Weights of a small transformer language model.
Size: 8 layers, width 320, 5 heads of 64 (1 for keys and values), vocabulary 8192.
Training: a variant of Muon for these matrices, 502M tokens, 7653 steps.
Each number is 128 + 32 x the weight over its row's rms, rounded and kept within 0 to 255. Layers, rows and columns count from 0. Numbers have three digits each. The size before them is the row's rms in percent of the matrix's.

# layer 5 MLP gate, 1280x320, rms 0.0396, rows 131-202, columns 128-191
098:142129073179059133073201110089140113112035079157077093202102097131173134122103188138158101142083106115119163120102106156136095109164103113114143114118083120168140115165092091119143163127128163
108:130177068149112092067164081165164063138157085071113183132171172145129134134152148130134146192086077189115151111145141194153105133082168137116081102180132121145097129114118178128100107122165158
097:170139136101105130093083145167140113144086129100132172108141131126104122109149138128096131110124121119150156172181148144144133108135143146181161159075141191121176060184154126144071160050098155
102:096094125105119136171150097099125124115119136108146178093157124140127133135109088093132132142107138106082170064164121089106151162136098151136147104099113124168187124139131131154154114116122111
100:126103125086126154146121111123121169105113190119124127164128125106127061085107125072116150156116071138119134153118127161079106113123153112139108120158162124081195065126136100119150133155104141
094:135081162034093115185185102134077137169128136173177155127139097124137112160182130101102140159141158091204133132160031083099110103173134146158132103125172181078117125104155142090142071120139133
097:177132125141086131095134106183148101118090158097112136081141159125142133117128223095129109112130120149151122167127150086123142110122139101134099177121121104116110130141136186123100176128133186
104:117114142102130158146151111147175145065084168129128137132171136098149200120147139104139142102119099139088176157058148177145125089108133123090144130092179154130086170172102162150128174106197109
103:169170133158134134107109126131203085164129141102074116109157163139095115203140170158087079102190135175118119147128154139183145191126128062151113172117141127135139109134139108111098106103123138
103:098135118053157099141087082168142103169189166122117107080128127128086077172124116078200085065063133093158093146165150114209068138097084157133116089136128127144102129167095095174100143129088168
099:105101129166147089101087116101106128138111174091129184148097150162140096092113118118134150142064160167118142110115175150124131104160097152138166102181205072145119160144107161146121157096110145
096:125149104163131089133076091107113178149177133203057137150152096149123128120142167119134048174117167086096137163146165201101109154144119132088087098139179092134188160170125104076164129137159109
104:112110122147169139135069101131107075161142192118127136123245164135156081103139123118099131103092136100100153134105109130123131171134176171138155078164112112142122129158114153130118129165092128
098:138122138148192158142143128122141053122116126107146183172092093086108074076152113141126144094100148108099142111190169087148112117053089115169129115193136167117106157055147114072163171093102111
099:043129109134140142092140145145096123128130132137116072132144093117105062089149097177137184120151162159160103126176154112182200091040133164156145153117198136058138143122196119122121105118101137
105:128140031092154187166122097149133121051152119165153111155164135139141111141060176084100148116140138110174147157133143136189156166097147130106117157138103111148143141074148130089167117091117107
106:128114093106060107129138157110129108108163147107101115170189102159101132124157115144097103117129067134124122159100152109140176092123138079154150082070115132175155130122120096097100191132159130
106:162105139155097103096083140170069159108113163174147134122138144165130119114109137077118090138139147108104115090175128162062112084150178082093102091119107094092139117135143151153131086120054153
092:120141137055151136159143131067144153139179081155096168091073086110115122183089181099170161128181116097117102140175105079129116177091093066190121137142195127135120133144144102097201145164143114
101:146160120135067174137108086163125102091171162124128182137150125147122105194202086125122141135145115087130081095104175150119114146116131141135104112103153111137082152120096104097179119094102132
090:110190174125138152126112159113148135074144083146083061123131101140089140154164130155085126143107148129123134177153168190122140093139128157150118118192119120127174173117137125164115083134082121
098:159186102147120135142120181105172122144119126099154100129018191205168114146125126152148107126091109160142167093134110103151160130160080127127130107083148124071133149120103122130158196106133155
100:114107110106103098129175112148152099123116162163103147149119143143117150160149033133130098158161111109121122049148158133153167147188148064082127065168165143127132151138133106118197129140146143
094:177125096148134120157121192155098157120143147120089081108108112072133121115160147126156143094117101152126078116168180135111141108148061117171131161158067160128100168104129109124167175104136104
106:140166136183128209137070155138142147162151107070120153118151150144187100099106128130114115120193144077163059128139130116159124110144106056159145132128153139173098156117114156093230173134160114
101:141113152089127078107104123108144210143107131136133078086087100117078112132116091141143126131148110109125089119122140121100118135123170126113077104153106121101104113166090129095106125139176115
099:025109172161086121093160169125150085108064100140098085104130128190157115130127151150119149076139085122090138149150144101134132102106145121142173099164109146111160081157057148165148117130095113
101:140120155129099142100134185092122058199151145126125149179111146101120066167114106140107133137113137174111138117182124093147127112123117107126208141092109120166207168157131096086059110083176162
085:112151143100131100121076108185092067175061079107092175147097188149171123131100116124113114109095140160105101186115134128104130125135141104153160159160071139128155101112084077127083092162085153
107:163119146043134129106145100129122170057186130142138076085071114180147140093154121162128079089101187165083150181151157124108136110120128049193109131042077148146079114098149105168117188078084133
100:089079082144118188164145173096064123109151089162116131114147139174116134172114162174134106182099193137160107165083156150120107126074111122181166107124138104134137085183187139140137133150112099
103:198088097095120125148031114166127084132105107166151138207174112043100151106110154178185160110038146152109092092144153113151089118068067084143100152143096086095194176105132182109125151135097163
102:112130134153224115130117168114129116123141153149137202127138115177118070097058100081128115116132100109116077130154106085108120101143129125082114122109129144131057120132088182164164140117099110
125:080120193126178045136080144154171127105117116085175062066127137161200064068082105088090122091160143067179094121126105132206124109134093068114128098188106087144106146130131129144114103156186129
094:120135140159122126155112110106106134145147102103103194162140096103162131148117164124150102114138084119101156114097147148121142169170139151181067102158156118073160092101134145174136086181138045
104:136124111137094132144149145185104154117134103122170135189127124151101034151122147170130118151065102100121095138194109130140106169119151156151151108117180118111132135134137083140182121088115151
099:162105144108188111094136172133109084116154112062137070138141157132166063144118069140057111200188110118092098156122131169158121113090129132107145207148103128185126167096138125146117047180080244
099:157142087166129088089112088124148171131136040173140155126077133093222137095089160155187148111157182157143131138132108092114086118114117083136156139135108152135141131143158136141132121124141163
095:136149133076110132105199108113110071120120134156169136109150092085156124137139116136158151124104094143122101155087187161120133116147182112130147142110141165082169198143125159083185150132148105
096:126188101101115135095139196169157101144147152211195179088087185079144116074055141124065137067152153105144137142114170151126141112116133151123121107157167133085138128109152120101131175115114127
102:179149141137122126153144122070145171141083136146100143142091157164106089172078113139114180141090101110108130105102129134137082116170165097107143124161178136119107138147101103118141112128173155
101:099126108104076126113107168147173118176129157200140083106130172079103183096123134106106090108173113160162136127199117121182116131159143090147122135088200122131118140195114120162128168101165107
102:108121108161119140144127141129188116075150152136084173086149120156127158099134131149119125141086087140136175137123096138104146171137175092120177160095154092135137147043143117173075131093105142
098:122103164064122140110171139087092087113168148122171093137126163122104155173092125139155121134141106080107143106146126116133131090220077146110193144223148151156122157141150093153161153138193133
101:137088132106125132072127102144096106095120160166151081092124186147136047066063116133170126134180132149158147084109148135146097113130133156093147167125111096148102133142127155122115158153105115
095:150106140161110096088105126165156128130159137067090148098095112112177134091100053113079095125163153068145120154160139181168094165152091173143138149155122142074154168166104133118116126247134152
100:139140123164121119171125130143085132104162185151137143099157158139138106083147120151137137107177083163080133141167173091053053092151119121134120120116191118091117062115115083142091159105150108
106:098132143112170113180102121110129153169168093109115143113159135121117167108143186150103137104149174192159163170182183096150162121090131132176137100161092159119121185143144190102115171124162149
097:177102149108142124089091116132145066145111093104188126116173100147129141122102126118103091171116123119120148121130115130158095111131156126172130111175100103115197131072177113171159075133127147
096:112118116174078150143105163103107151131138160110174171148119136176139133125095081156127131151157096137062150144108186145141110141129168141150159201108101106118223152107128114143130202113108131
098:128133169133096120114103153151127111103107117154116095164119106126146091140083174142075086112138115077138122174176206057107205175142107120158181152136108123083096154156099122114084153153136128
093:162152157092115129108119080107085016159076173142087114117136124076144100126164098095088136121138128171090130154125171164088093094119106185090146092127097137074115126094157135140084142124192113
099:141127094116086135179165156080159141162120126174122089122127129073166111147173141049113177121139137121148105103161128135129158140124103119136159093097129153114114124173138133133080130112161091
101:101188123157119105104115138121155118114183187112080133137107179134124104056126141160096052158125104094096108164142159145131148077204158101100102197106164104132115151174110154199116138165202151
095:155175140066168094140125125092199100075125175153106102094080082086175112163142113117161144085104121159119144109093145131130117108095144080100106126077144128157134106129114176126198115097130103
099:139074085115106133153130136185134143191150149121112071139164169145142102153097094057121112118152159110183132132072137139143110163192103133105157115134085109143144154193108186153140151150153173
096:170148075112111101115144121114139083142132117110132122145162086082120152133106075153189168158177081066085121156144104087106137167125147077160152139169189116122177156077095166114172109125109131
088:186067161078168104170122131118128077122068119113097124118162094155145108135093101072164140098122149105148131178133229116065122179127116103120181139173182130092125155147167098153192163140182169
097:133133062143160148124136125219177120105078081119109150149131126111159074124124083173097116155149098111108142127093121076146110155161172097057178153147080127109116175143142130119164129120131128
101:095129086139112122120120127143103148102139140176168119123159188104129194160126143154125119046085178156159125085083134108171097121120081128111181086098131151135156192133147130119128096112126153
091:137104097117171105074150093131008170160048183150167104128110124129158148178127116091108168107072075163117127138143087087115076092122202100153167078136103139123134125129069129065140157107123108
100:143129110132122110180104133141095160137084077153124148067194130113122108081103141136147146075168182127137151116126139097124162172160140127100070118198066128123140138123097148151098122150091086
106:126057157127066094112152187070189126141114127140177133108169215074149085152125108169124150180150135118148148130145165142135135126063131072083175164115154144157157116187172141051056162164128095
099:108097138146086095140140155191096089193144144138129119113121083079116111123144145161101167115181152125126138120087144169055162094107154123167105090123141154109094153127166168109114133103180180
096:198146148117097141169108198120143139136130120127122066127077098120143104098167090037101133080124110102071178072127139117112097108147113167116089097124164098127157126095142173121090153098125168
100:129128092136092161163103105152084127082059149158094126072163209102115132182114143106105090166095137108088106139101120167144122138198116118123141138121136129139165157163118107157144182082141143
101:125119137164121124119162097078117198105109195136162134155176110162149151121132111148139094083156151127154150110159135083099138090063102124095166135131131144124153136169136115114110108079115143
104:176153120235158120179103140155115145074133149095154173129136135160131119083142159075078106091126087133130146206149214143130165181039130192169152048149116143134148085153060126160108097109101122
104:129117105159128120127119110137133058122109136180097153151183183093147105106115168130182096099119077156160111123123136123138122154136117113084142095129161141088067167091095147089173145145099166
100:170083151144149097174140132176141107086144142151161173116146129109089124110130125089143127095126134130130107152155105174200127079097104119126182126128139118145130140138115124121069111084183139
093:100136087054174106153136135113109189105095076130096175137069108150133134125150077149148177183082115125129106123154137140105129124141158127073104109087146093170128216114140243131154100221151173
102:141083124121143095216118135081109170167138112125076165092132087086058089156129163155140139143078095110126140077106125130170151083135116117136208100100136143140129152177136150163147128150153115
# layer 5 MLP up, 1280x320, rms 0.0396, rows 131-201, columns 128-191
097:151134113108135152097170140105136145177186102098106130182159158136139125122118124077088126135091159117121093185141151133115121143201123122150082142129145131124126122098121082197105146144092138
106:132123123089090090140142091118122156129171174208157100077086133079142076167136091137175110095157123161112096123110173048138149122170120120058129136081090172107157166136099161113165156123177113
098:118094144173075095111159128175156149150085091130121072122165159173181135143127127112151138128169146149091122177049118139116169155068084109088171152181138102091095077145141089133071103177129127
098:099113138070151153142159073140105113138131131112105151143107165118124116210102119185073075070173128130172145135115131108056113176184200132108122100118167114121158135108163115129136119170151148
100:084170117123162141115150155061121130143168170139114115131120125100077158136176159118080130109112103108162130138129168122127132184151152166120151112126187146103122154065155131169119164117136121
090:181079150126124154110077174128135122112113144087144143107106131080108143128094086096207165173129130119177148094128119121137076065144086076170051168125122122133095117142163153120141169191116166
101:103175133108189126100122095115119082081103129088114158103176057137211098150112178130085168154085176085195192151144125131127139104123107107146169122145121087092116074180127120113172151152128157
105:170130157202102081138136141117167108119074177170092152109128119118139151086110112152065125105097133177169164142161117121139157102058120134124089151125152124106160125124184107121105122145099096
100:123175157107178149139133126051177148082161093167119077122161085185161142109204137066125167173069084176123125128102097114153109131087109167174148097141126169098134129176127120107128122195127159
099:103127145189128125157182097091138104140098187099115097196120135207145127096121123072144099173122138085075135141164129191128115124127104097104147109057121079126142138172155123107126117113134092
104:156142156135132171132118092070164178124125119081161156128126138130126128115122132122098152168108105090155107131096128144149136123153144162108084161136131071115075167117209126121095102124158130
095:138117188115093152123138144131090161178060081165076109126140048181163132136105129155102144168141127092071109154165099148110092144095076085177174120175130165164085148103127170146175103099107092
100:049104113120162130111087151129138139140091111190156095155131157106100113077108155128158081100139073143128155150126099104114113112117173121101135103107130117124120119128138106180154109120122112
099:145096090163134104159066148078086110130143109093114094170119113116102110126118157172173176161100124092166144137130123094107122119152127152129161114107118155106117119138122167167184209194094098
102:145172158098171104200178055147060115087165138099141133120079107139123096151141102162123142083105141186130121139113095108145032117088116098147151089103117115138116084139173112127205146085114176
097:172156110117112134106104083082112053148138051100139108111127127152145132145196187061158087168110181082101089078125142115111062199050127137133166201182171067108138097096131098159152132101105140
106:134136128107125082098122081146115132151091108150128062117091080136165106156126129109069158100075145123145126073114129192128172090128162092105097126125166112106106195136085136149128214098137130
100:093112165086226151134153108166186131142142112120128158105147167107158124124169101143147123126093141150132122116082153126109179109101103162138167091211160165173200167058098152138073185128146105
098:161128118085127083169144103149188061146087141061149085084123103092081050106164112158105141123131134123079165073153136098108149103136078119183100195129156092157086141136107160137082073091095121
104:158129123065094061154140146138154124130147179174126101103143185111082117156106143159095152071084103132170146154124149177137118103130104132138087104125153121125167130111219143126164130161146168
094:184131093152089100123159178114138101171155142162158178133080135160161099143144146159130123125139087208196127127110114136153078082132151154171112126176162160170141130089122115139142116157134142
096:110129117072126132177142174148139132090084191165109098100126184119082146175062111118108106163151161113145068103106088146112111113183100156162119145113090137151081084168128135096133136205093201
097:108112123144164162140114114136139090180134138132113100122161176132156156159121143126057182130122049125138160156087175121172113073126067106128141127185130127094110120139158098152117111097132087
097:081160073136089186164153123119188103135111147090065105151137189168143116103134113160129099162125181142090078147114069113104150193169137105135156121146118068151140096134075103165125077137162120
107:147086190097155193099126135138143131192119157105110115151125156049153157123037113139166146139147125180104087140150118121141165134141131141152061154153154102143180152125135130143170108094171142
100:122138154127098164145161118117053167109189106146125138169095159146166056137138110115099144142155125122150202125122120178070142123141124130153142147167194207149104107164120105141168134107142081
100:175102141086146148156122170102111124111110171152070132140107112150117154127126092117113121156138128165091095066163147137122129112144114104073141165167131156111122151103056167051099107112131160
098:119092150113170100092079136126135065102099112166148145154096137090117116109134151100185159120127128138091139221134131089100145130162100150135174120108155153136071107111085150114132153159214131
091:073166120160124100175117151119067172149144132148168118151198091106092146165147103114091097101112129087093109140111158168109141176148177132160109169056126109158105066071141137117150153185118136
108:070079153100114138163151110165127161167111092117153125146105139145143119123171083148101152148092165115131195074084083145133077130192204163224144091117136129098137073120110143182165132165147133
100:103111182067062097088091142157159069185165112110128106074073093140153055121127106097126137088122170142185113091147142098134170113174100155175116089113135165111131148140145144182140119091136124
100:147154172155068089101095134157128107198106144159088139123142100114191068096142157151171083080135074169120101071132090122084128111092133130135129133152118108134168085107152121132109066120114159
101:085085141143138127134114099131147115111096108172119066112158131045085100102148153141105097102106092138098078040090131165141126126087140145108099151128107152108110172093122108122123171138113092
106:066158184127194086100121176145174088121082116083156037137176176121208083111076107133106084083161116114194119183078100090143072156123130110191119084094080098132128068134115121148146081173189121
091:133114093093151146131115105151113150091133153139112154159133173095130092042165110203125111194132107136064149142112124123186102176158119117138109128108168159191198135118138117090113092130157175
104:067165123140124132107093128139123076126125137091145118179175148126170166120160124175126166162141102067149129167068160145113123178165118180098122126163141121128085165118098126076194121126101117
101:121132153181139104178154117150080120120065140120168138127172108130110137126110093153104150167139104115085065126141091124168054140122051136087140141201164151207124104101078126175077112180115122
093:086167145195105067063120093123176171105090131137147175101122148121127095100118172123220124152137133196102117128183119146087118137119115128076138099151181111147106168140186199114149160094163151
099:162119120158128076108139078163131205149089100100139175098105081097118186161139117148070090132153211103156196175072198096128136158158111170153098122169169082134093136136160091120109140129106176
090:146132085130126125105100107086122138059123098136079149148138098141125067120116117134164093131124128118105127195127155141136120136154124186138089160124112132128172103160167087174160115121122068
101:123118140158057134161132134110139134075178105127088184115146139126125180092142116139181096132122175100132083157118140155114094056154111146087158096113116137161147078140089146137124165150135117
100:006132146148136155168106111138071145154101143141116143158123145108156143065137134137096109109173119113149091099063118130085083101151183152136154128152087156130104139140144100060131140122085104
102:123175198096128090087135137100168130113018096129117143102142160129206130101150154083172123188165155192091135156142140089143188123136129092126191080137086125111193092132171144157153119128143142
101:133107204141119110106199083114114139174161159192140181164161103099167155101151143121119149151184124179128072125151174113100191134170146117129119144190096081140164158108167159080110128080127094
095:130117140161141118107102112169223135089095089084080074128103155149154131077116139137148157147166143180051125172152154186092062096094087129139160128106119073166180133172126032080115140104110105
096:112111189101100101150102136087086080166096102115133124150129083086114124062095153128146108111130131140128110109129073155097112150131110090171109119169135109104058147146095153132151107166115091
107:098168115177150140109177123142144113139092123085158152116134116126159140166094105096159142076096117151129064133101124155163091112110104130122108116120183098129151102191123108123130080115134081
101:127089135111177119051158032147068098110109161085145094131137148111076113114140116227137094134090126126157124148033148087099122097108111138135107136135084105150122133094129119179091145233116171
095:143138068106075064139174102166103201155085150077075132123099087132125186135146132115135136127151109082152088157140092118078148150146116120137152116097163139106112103128145164080123119127094097
096:139109167163138131189097145106182149181159153115156135115154164157120058122133113156109162144177165160144148133166119150162125145095100161101200169153120155137163165086156098096137123147098143
099:111084150080142183145095124076182109165115076105099085137098126124098096062119149152115130101109137170104099067147194155216098079184088150128107231123068137119074134121153224153110129132162106
100:147094131130151146143112100119139093129129123125125164139175136143104132173147118158135150119100131112123113162136176164154127100064141142139132219130163114113151065129187156057145082177139175
090:158166159129137116099121113096115126120147114086158072072085171170100122119112134155136089179123155160140157183140090053192116118158105098094146123172111089112132123109104181144177119149148110
099:126094124078082175155146163129153130191138119177135125123151120144144057168100098135159141148118130140180217097129127140102142160160147231131132106100113115094139076068102131148168151063072099
094:056076090144074150168113089125083139138125140139102129145152210159072145116143177146119130077137153107168106091151122135162136134119093179188107164129104137118164080159114138154088127048137185
108:158091127111156145172107129034098126124171133153124048083085182092139099122107078147154165163165099111141170077171087181140077177140130127145134154185147154140171115101075140174119121128144134
096:152108173139152153135104200114115089112160094136125158103115135135177159175199122070155094109186144161095111147138139131166102159163076124152086124105124175122100188149152099108148167150115147
135:149083103107151113116071101168117168171144134194089170153138166133194107120196096126144157153124176093123076151136151123150164122097115110108117099130112137105186181141114121128047136120128213
095:142094162128157124126157126135151107100127096166161082110156140098107181198163102069160108099135079168159154111155112074125046141176163142154165164141138130099173162125167141163144160110110091
103:103130151097110125142176098185169104079102086101172128113140151147157121162146110134117183143159176102188130081125157166145128166140061132105122150142066141137154170105149189111105172127114129
093:135120083135116167156142127106167141106167131144125092100084079104090130108128117118140081110157158096115105114158141147171134122139099092122135165128104108106170099096197125090135169116128164
097:140133072087133142133120117189106150070148085182153125127149244118122157145146132047119097104094107133157096135147155146161117121149165206075155119084101120155129129043209139159144140176121177
100:172157155115131102145104157113108146154102114098207112134153083102111167137117153137121191211158180115150052112126180123175125151148098145089134133168178128116106154147139152113076121127236080
107:114143155203149117164107123122161135048134118148090095075147155109154125113144121145126089111066118108157082125120155092143158131185119097128155165133157096166123118134112097196096096142093080
099:135202109139140129132104053110106096082140087139133081132157086133124113163101143159123125137150103113141070118125144121121074134121095065132098146112147127102126098106146121082119139147106110
101:157107173120167137140129129107089107096123107142154172130088075149165109093126101069099123065069146128135174138133133145165115087126118110124115175148113087164113146097086145069098106121111171
104:137144057149139105152112114129072136137087162120171119086077118107223154123148111117147129160190102172109070153109138157132129133126115110119126129075168107099116102141162142133080091120116193
104:118189086080176127133189117127155099135065129131169122138125158174180118168174121213141149157110155118077186155097044084143082099070088149134144078202137090120174128147125091080114177121112159
103:127112119154166109154171186071182112174169161112124105141138140128107175165106167143118086169117125155130134121185082113159143157139116160133183113144165173097161170127168159080158103112090115
101:076106083109132150193097146125157097100127131103131074144130153154171152089157125057113102155103049140109124101124124098104125065130108190142156131059087210109159100148083124134107150127074106
093:106104091106170109158083135148135098197137126153118158121197107145112143123148160088137080100166181151131147120132169114117142115159138164165093168125059093148082220071094107110157113088107112
# layer 5 MLP down (transposed), 1280x320, rms 0.0396, rows 131-201, columns 128-191
098:121146154118197167147096169146156108151043103094178068120121144142102182113083119091150064161122146099113097131147104014088145099105181109090155089074142166116205108154104135158129082069102148
106:108102092099095132134143116145130070177122106187139092105153147128162119177052126130032113129139154087128095171120158074110144100161094119143137164137092124186195140142105131130085154096136175
098:104135153142033112142156122096136119072154111146151143083157130102158107077126104034108164122162136198147114086107113085099134136101115068057130077089135102132110106119128114126108117116107074
101:085121112099091162179142117124124098134101170131069145125163139177149164167109119164134139141151073111168147116086176155137180155152154139063145120114123123132124136143132084118182141156122131
097:115128131133129058158131132112153174098108115152096104073134097144083142140174124128097069185075163155150095124111133090164097137090109141082159141083151089106149171132164162103119143083125100
094:050159136189108087084088095133145168139137110160102100089125153143087101056123121101101145128154189133113105146113124088108208138178141119130102094125106104145133143105089103181139204083125078
097:085166109137077134141117137111120090103120145129131124091166162124160116172099116134177147061131105147168173155158176052138118122123113147130148136112106126135113140070085142172135138110147122
103:125092149111111190204138174102120130111068176120185115169080129097085188176116145169101054147121100132167152091048168091226127055056120164167100129123140139099139120138123153115110113110121105
104:080142141103210112116139111188091110090166134127129141143136090149149186126160144050145102147160138135110109182190120128102148097079042123123090113099065139117080140072125110177119167140119131
097:118123113147116137113128123080111153148149128112122147138117148109160162104152097121131123123199190103195226069140109079112101108138065092143155201108123089147133133113100102113173098100148032
103:173156181095141093094138100132103087132138144164172144170147189094087123084072148175092140147180047174141149077133090133141094133147156120099185120131153095116149139121104100042068085131103133
095:135080100135138070063118137154105124071137144136133167165186143096104119192125159154130096120156093163172123160116128154125167079070164099058133137086107110115109127161181116106106136150081146
100:081112148167090115124176132096070148059135127119084115200154120119100114137085153119217142062107125076144123059160113089151121133143116115098097049115128135095067161113071140091151133094101129
101:122131156108083139082118120097189141148112137140106119140121151148103117148097144107130117103196134156087095100083137130136105200120114149143200147116073135106133160079147151144109119102224152
101:194086135104151126111083149156152108092120127090073141177128074117121137108172161162085110178094116186145139135119128132185122133097151152125153132130150138096096125123114089171092091131092153
099:111106181143108124117141192157176115189101162124117129119092140123102141070117104182151110136105126131100150133093130142101105092227169139153102081134137118077093115167141119160088093182085149
104:087116135131105126169145176072131087125141059167138129114165101163069129131161120116161141153121158113054084131073122091099115104040077098147130132133115115155121097122113146196070197096135087
100:190121132108160111177120092091108127154183096140121066130134080136134133120119068117166094065125124141169076113115124147159049133158136152090117152118158152107171125133121126147102151172104085
096:134108140144080105144128143147153083157122174115097077082156101142156072121156052155151074112061175102177176137170210158099078162094035108142098103146130069105169150124111140138112089221103120
108:144070156094153101171133102078147160117141089172132038126131139077112159119096131126149152124104123134106146109147070099146145123102143139098085142162058129126084154140132101111057115147109107
099:136079095131081138156126144156141121153128107115178167109191149062134118084139126122159162169174096138109124069115071164128131126027153119113144152190136156171117097167076151147140173119151100
097:107135118204122114084132094085093074173130156152098141184172097121157167162166078140097127114091120125129085173160176144140136133127153130154122144111128157070130095168141134138097100069115123
096:172092106154135149180173098098133182162045127146103115149162192154163138135159151159146175119163148144091105129118101129182115126136126049107070150178111110152151180103131172161169080103068101
095:112166118132127107113114104148142085121106086149090147144082183138060127164118114136098141078138077140130117082104132155154117117098135105148153153084145186132077132143103099083139108109116159
100:136123166101159121160160147128149137187087142112130147141146148129073097159105102090098194144108077164117084087113150064089152123122139102175131121157116104136136144132162184152175098173119124
100:150116160102129143170130115109095150109154142103027074104113121152094091169094123158031157093111130144167133217139143125151129163126097109111158148088099189140088112149126121122149131157123117
098:159094142141093128145115113144098148127120105104093098143079108108197099107169087105160114158110121128151097091139184112116118136163201184124148131206136106112115124111107187129185169110056137
096:161215198183143186167055139140126161139096146108158135071168084139150113097107118137165153156157162152122127145094108139138106142108170137143160112113097138195102092140057120152057168083143113
089:096146122142098126135116151111135078123093111172050103137139130055187134108075131090101139150109127176101124144128190126151110088152101115152170160149124104134158166132167077105083071109106148
110:114115126114173177203130115092164183168122119115167133130096063097134172109143073157131178146127108118136094098129138166184110210123090158187106095183118180142124139094080162127142092161111114
101:159097140117159139131092145123162170135133136121108175101124083123129191123068111086101182090131134155130110114167132129103087153144163152062108088142115107108136087171137138079161113081094167
100:163114126106114099176065128112123128150108147150126147164103060119174147163041183134132079145050118140149165112116160151149094115120061123089123142165163185105119151105177128069134138141111182
101:131147117121177146107160124164141143178128069082167122085129149087135105113195142131082115084123096126110107137104124177146133177098151120118105148158142115157171137062120142142136117099079104
095:191168146203121148179143094060169151127100082133068152167111080142090152123108181161107136174161122128111129065100067106114170095138172096145081178087176087169147107125114117127159147090061196
097:181072136155125153095118162094137184118132065132190117069112138121073134137122143177138128113164132155058180150140173117100181132118183117198063153141145108135113111058136118127103113153128098
103:113058153156141116134138126173114128176126133153120113175079121149150114117145090151115105138171159163107111119103079124127077113128121114105130084082085199118114152099129102139135083152102141
103:131140089109114171128147086131194099136109143143136091143096150182119138119191175118124118115106120082162191162113116124097111160145120193142066106160177071109110129123111103132141093083150158
097:153123164159151167102192120076090146125158144134112170130139111136135091151140115166119124155136139115114143121138078160135167171108063205151164209170131081087192095142143099148097146134080132
095:165192127149131174184153149129154142056131136145159124097149113087176107105114167140199160120115119188075087131118107118080162147138154127175138148143117149120099103138113147130168155118086073
092:141148135147171101225134107189128090124081157124093137133085138145103091128140141127173131122139112127155132154103148164142145156151123104111165090151191150144104135160108175126090117114134073
099:125140109127078128080114136161119100138125169087167135114125156133123110097143162180152095190186119152151145114150164166170142135122136150085107148114137156116124178123138158162097144139090160
101:099144119148151192069107156161140143089116156105109141082062113119159106128131104109105082113142112183119083143106071172066187120173121156096151134146077141169083182147126147130090069058170077
103:102124137132118117136172175158119116125111118158088105148129230180101150098130149107144132148117095113209041081161110096170125116113136109145131159076119130167092081139045167146134081123069160
102:100139116147065123075089139169133185117151152123122103153141165161118152154088161111109074085127102150134133149145138137097133146206115175113153141202150101077094090130202148139154110086159130
098:130131139126110166109124137106144166201128140142116189192150190133160111119151103115103090130186146166132092067126154090115072068113102179083179094124070131178115131112144120113113130103160115
096:182140144158111128125114112117134145112129133149109069132070084085154045137094173129160088138115126139151131133184104113120111120062120075137124073114119171148178113083082142114109103169147088
108:103103142120105107134222141163137090091144102100121109148139122079114191150111141129136127124120204135128133083141129183148112142111095161168156114106120100123123100149123170100129102118084091
103:126171167194179173082149120106105166111100177163141089165202118138144127107146150129095115128098168095094133079130126118069112136140181163136132099172106125114128142107117127111147143164093104
093:126131079041107115138161105121102163178158119142106154121104121182148161110175123106130128128224111130100128115170188143120097158177137126175146154127139109107138125138119194120087130122124150
096:082127169185128098135147155140172114066173094105160189085170107141125106141147143119116101100144128189129134124138079112160154162185121121137149156155079168208179092065085085105132116135106106
101:112068114146106127157107144116095145137184126075144079098137100159091110096139158146129167135170134146109108134225181103235088136135110164073103134117084141084092132122162165137122132136125152
100:124149096083123144160125136170109133182109129157115145238139125098066118085117055146113140143155129134126131180136072161116180103096159104153114145134217101122142084128183076084185146085058110
093:189130134132115154127187164113158129156115151189128092119151065051109117136117137092112164129118124122190138084134095168078122188125101141168143096156128150164118074195114116120076145080111125
100:157114136154161158118164173081160122153147129118117075158112126108133163087133134153142184172134154110182169096127116160140102145137115103163201089146119144088087120085158129125121140118140174
098:126132112109147103108171147140082097140101133135121158114117121145140134175130137160172161163103102143115096074103166142144087165126105140139158134138150110103100096240145076151188085063146174
107:114050066095139140164154160159148139090108060114135094136121138083178111169077167137183157106144080131106111119140168096186156121119146151128056121114093130126104113113069143141083093139122194
094:132146139174109055124126101140135224126136148130143209142113178140134134162158118140100124138150065103162176181120146113144171088128121126105063167125058169141054155115131076162107097093126117
148:177060134101183112141094093174158172115113173179054166137138156085165087152166145093160187110110184119114100170105161100130133142105122096130133124192121158071157165145133113123111157155160223
095:148134113080095192141123088052092144109125101135168108107141117196075091161128159131117013098116096155174144080138209104104089044112136089163168212144153147126155092091164127115173089122132122
100:165140175122130127142170125118179171135111096193126134145171053095108182161075165115121160163155157137120146128143154139123132142156107134143131165071115163130085138136151110131113136131118154
093:148180140088106120112154196114101125137077150147083163144086123150129174098134132128107186118107070162122098110149189143069089081091030102176106114081104165102126139158112105108171140116142132
097:109091142148125152131101123149160143080086142151154178107144128149076184113071175077146184123150119091100066132136188130149165133123117112089095077088101153123093117151145087128138128168183176
098:117157122122114122141150095178106098105133134119080115093083133146077109054045106112195126138156168119192115119212136167149103131110128172072143143026133134081102134103050172139115079105090108
104:107120182217115150105126074142132108098112149150176157119150157173098119108144113144116118147111076157128123133134121107074110141136128132142149061107093087079086120127092133129095143075158147
099:138063164111096121125115152128124122128130097154098089145081164130037151117100120109138147190131070161144154118102128219072171114098143126134161173127037083075145127161052132188191150173119141
102:131119166108126115099144111084078123166122162115151141057084094145094116106144146135148098106132120134109118166150100138152137141135118145169087194100127124125103060158143066156160100146119096
106:115159119165143150146067135135105130175110145081168161133137120110170107167113106084132111132165171129139166063087095087129105169110113173101110124116168132102140105148180124179109158130088112
108:097145104090199141195135091098108080160073155154152087107068140158145082180095091161178156169167144153140116142102136115160120083176060125136145132178098150142110104119137117136126114118149118
102:092131130170121100115095128121178150116180061192094152106128076148126145177110116111093115115101108149162047076174138146130137111088192154127131138095106152096152124085092078146168084076120110
098:119101200134188148096080110081125158205139182163081102139106084132086083132130089173174135168079090099173145131154179127116174155119065125140138131066094109105141109090098140169114152092150098
098:098099214157112197152106152131144119121117152128073123150122120151123150126148163109117144156112135126095130091140158130138147142093121112049047100125104084112156119087135148123091151145136161